{"hidden_size": 384, "num_attention_heads": 3, "num_key_value_heads": 3, "norm": "rmsnorm", "rope_theta": 10000.0, "bias": "none", "init_std_qkv": 0.0267, "decay_shape": "linear", "final_lr_fraction": 0.0, "max_seq_len": 512, "doc_mask": true, "dataset": "wikipedia_en"}
Each number is 500 + 25 x the weight over its row's rms, rounded and kept within 0 to 999. Layers, rows and columns count from 0. Numbers have three digits each. The size before them is the row's rms in percent of the matrix's.

# layer 4 MLP up, 768x384, rms 0.132, rows 373-391, columns 240-287
111:504528505537468468484486453504504543538492468502495491484503439510488526504492501492501507453518497474447559534484506487486532514524480529475502
104:486496475467497507523500477498517548490513467490521495499520545537499520514506449540504477502503528501526463480491528483464514525521506486481475
101:471492494493541520523468492495407504509528532496500530499497522537506480516447510507494490500508521542560536541491501553493449480476498495491510
096:426506514522510516503512497491520492454492504549475475513501489526507480503513522514497502500494470481536518480543467534453501505555484521484507
098:510544487516459490512493489532514503510512495459500480509503496508439519492462473486476478479485525478504421501510488521505487569523456513471470
094:496488532491498506500490529486508494528496532516515507571470543514485492461496562460463512509487500486521465502521523539498494482473509488466501
096:557485491530463487502519508515510480529443499523530526531510521460476514493492518494492434517508459449475496496462550556517517498492468522520466
094:503499441546501490530509496494483489501467447455444483507467496505486565519532495521500448552529479512485504479510517547523495489469521516509494
093:466492445511509492509510532478511495526468527472536475505527451526509549503504496497524511446472514450492480497483480474502490514464462489516489
099:512520495481519497484502508469528511535498496490511532546475500486466456491541494528512417506541478504520459506517504531471526504529495517501470
099:485511556479527459501482512484472507452488504516517509498494501465555481483506484455466538515508469494472507497496508503523481486485477465477523
096:521532504497520484507521537538478505504530502492527517509524508443504462516455488538514529466492474476467486529481480475481524497465515551537495
099:519461527528510521467515476529460489525459487527465494483447475495485521506515492513509544499495528495454487480489507480452481539494467537534527
095:476467452509542449509470450567516532483540497505488540536538476500508491499469527534544464479515490483519426516561521571500534473525523463453525
102:449477466495485529462465513514519482498507501487465482501488530489535486516470467491517551465521517508535527495451523557475514510513457452501459
101:529495536554519527439478508479509513480461475511491451472490490463471476431491476537509519489498512466463495508413473462529490480488497520471499
101:517558557496509506516535511557471500550476545481494542521510514490487516562526468515532513437513502541492499510468506536513468485493524500503532
101:500481523483517479480535495499486522492509516535520461506477511517528546496530488490494497449468535493470515513525475480495487500489513504502526
097:451521498434465492503487531476522500555526464534529506476496494525511499540488491547498553482497446548492529527519466476471486507522514540490462
# layer 4 MLP down (transposed), 768x384, rms 0.0594, rows 373-391, columns 240-287
101:539494475510500496467515505465485495508525480463553503521538511485469500518505481505451487481495514451446493469492477507496492498488427523454466
104:451534523503442508505512534492530450429526513499501527508506508537521504474530493485513482536542496510483501505504488529506482544487511492488504
099:485508502500479507510464504518540532493484488518511477489514483498477525521558480496492538438486510528468528464494502500505565509485515493461499
096:519515495522458477498531501506489524480485503496486517480480473486503526527486452532514525490487470485487460519496494498531462503517487528533491
097:486450518450478530462484495480502509477485500551547503510490509522542491512547489501474554478539480487497561512512522502522553449505533483505533
094:511487452515547489463500512502533516506509472510549483454522472459523510543534479509586500501562513478470493505493491422469493480503527482525504
090:439499486531543512511486535486500484443495533477499462486486468550522495529506475537491542477515503522564477513552498449523488520521521477490498
093:475544537454492465530511510501516456499526539504518448536506503507513445492472528475503504421497512482503498487476472474501506511521502512499504
093:490491577504469479500507527528480504493530446550487513517470546487474463491481508549494472519515493518519518518544516536514497477541522521503501
102:525513522480472518514519531504500489483495487491493495460479495444504527499486508497484601507505486530505519503523487498543497493508486513494478
097:508481451503486562470530497511528486532514480514490483510539493517466497518495500571530485465488523477538505501497508486459509507518525545514477
102:504509469519507517508499483471524488509485465482514520462502514488504537492506514479502462544541493517541516519509515504480466461518509491527486
099:471517509495460490530446514432526451484534500480528534498540473461509450506472500517512500509533462519524488508501490503499517461474538492499508
099:502496514498462518478500547503496470528504499447495492441500519510475498474474495506451511491467483534513564499530519435521464495499529551506500
098:502494548499492459523512472525528496506483493525516515485520453475475512497523523511495482506528496522487498522494478503543505476494520576478517
101:474524492449518434534552456496497511531509503507483492475522490488492544480506465470537494515497489500448488478502499540522495501539525478481514
102:487490503476450504477502520503498475490475463511496512512471526544532531481463455496482505493508481490499519479491513464544548543500525501454466
099:448553504529490518513454513537487507514510467454507467505482523505490509485496465536488501528549494532524571491484501544482489468490474456525478
098:527492492527503511486492538514489503486520522500487489465519463486481482513507507516537488477499466520483510495460517519493489514513514520496492
# layer 4 MLP gate, 768x384, rms 0.123, rows 374-392, columns 240-287
101:516507562456485475480461509470513501507483486488498493451477518477453474461476526481490547450487477480532531485484497512489487515538472532553472
098:488484496527492475472524475502466476499517517487492537480525508541561545468485509509516482493508484501546464493507515476472485484493522464516513
093:535497520448544495483516524494470473506516490519525487528469497511488501475539482522514512519508504505479506485494481521471532476506515514521502
100:527510528549492486520514501534494503469491538486477529541492459462509535486471490493522474519451508484482437469469518484514469497493451498490468
096:534462474480493529513471486506511476506483508512520518559501506504476493483501488506481498522493501410511506496536500480514497464511561517507473
096:558458465463425517491522483483486484496459515548514517507476502486469493489521472508512452508529482522492446508496500509462481493495444483486457
098:512512491529487519517479526491490454508474510541501507499468488492461504508502445522501497496523525548525515463476522513511484523506507504485470
098:520506501538452493491552495482490507474510483481477513526454453484471529485505453515465450513469515464495484456492535474562466500472542519475524
103:489524499505480495526515518537472481495490520532500521495504507499477475511480499513505518458484486526505503469550517540543511455478480504480477
088:463500559498399461489457499497502490496479497488486497497530490501493495531517491515513520524480510546541513547467481476516482471496562532504494
098:509534453481529519488493455519517476464487519491570530418497519469468502515518561492546462511490521506545523507492520491514527466478511481515491
098:532504481487497493516459512489458534536473490514510464524530486519533497506490539492498479507490509491473504471522511505464519507516437472487480
096:478525476508521537497503471499518502486488499520505490551480493477493501521508516494521495493477502504524453485495502474446508503515438488485483
105:506527461494509500489475521518503485498513518454441501496495560494510529513494521529499540491508520502530547547481530530472480494479481439515472
100:507500494504504501465511462484496508490538506481447451474501500518506487478468466507514498518489485433494481500494515495535484486512519479486496
099:500567534507509520500509498539468526519490540503467494509541483484470486530540458486479500495518497513516509501540499523439495473488530532504481
101:495501461522476486485436466538506489489477506443521459510522472488448538502475513512481527497485534464523536489498508478491478476453468473454487
098:531504498554505548486472491533491504489520492484439514489534472509492505510487532475518510466513463499504494470531517514502474529485512495486502
100:502470560492443498436528507490520484482548496521527500480491489485506460519512493481525486507488497486509498544467488508531528498505529501492490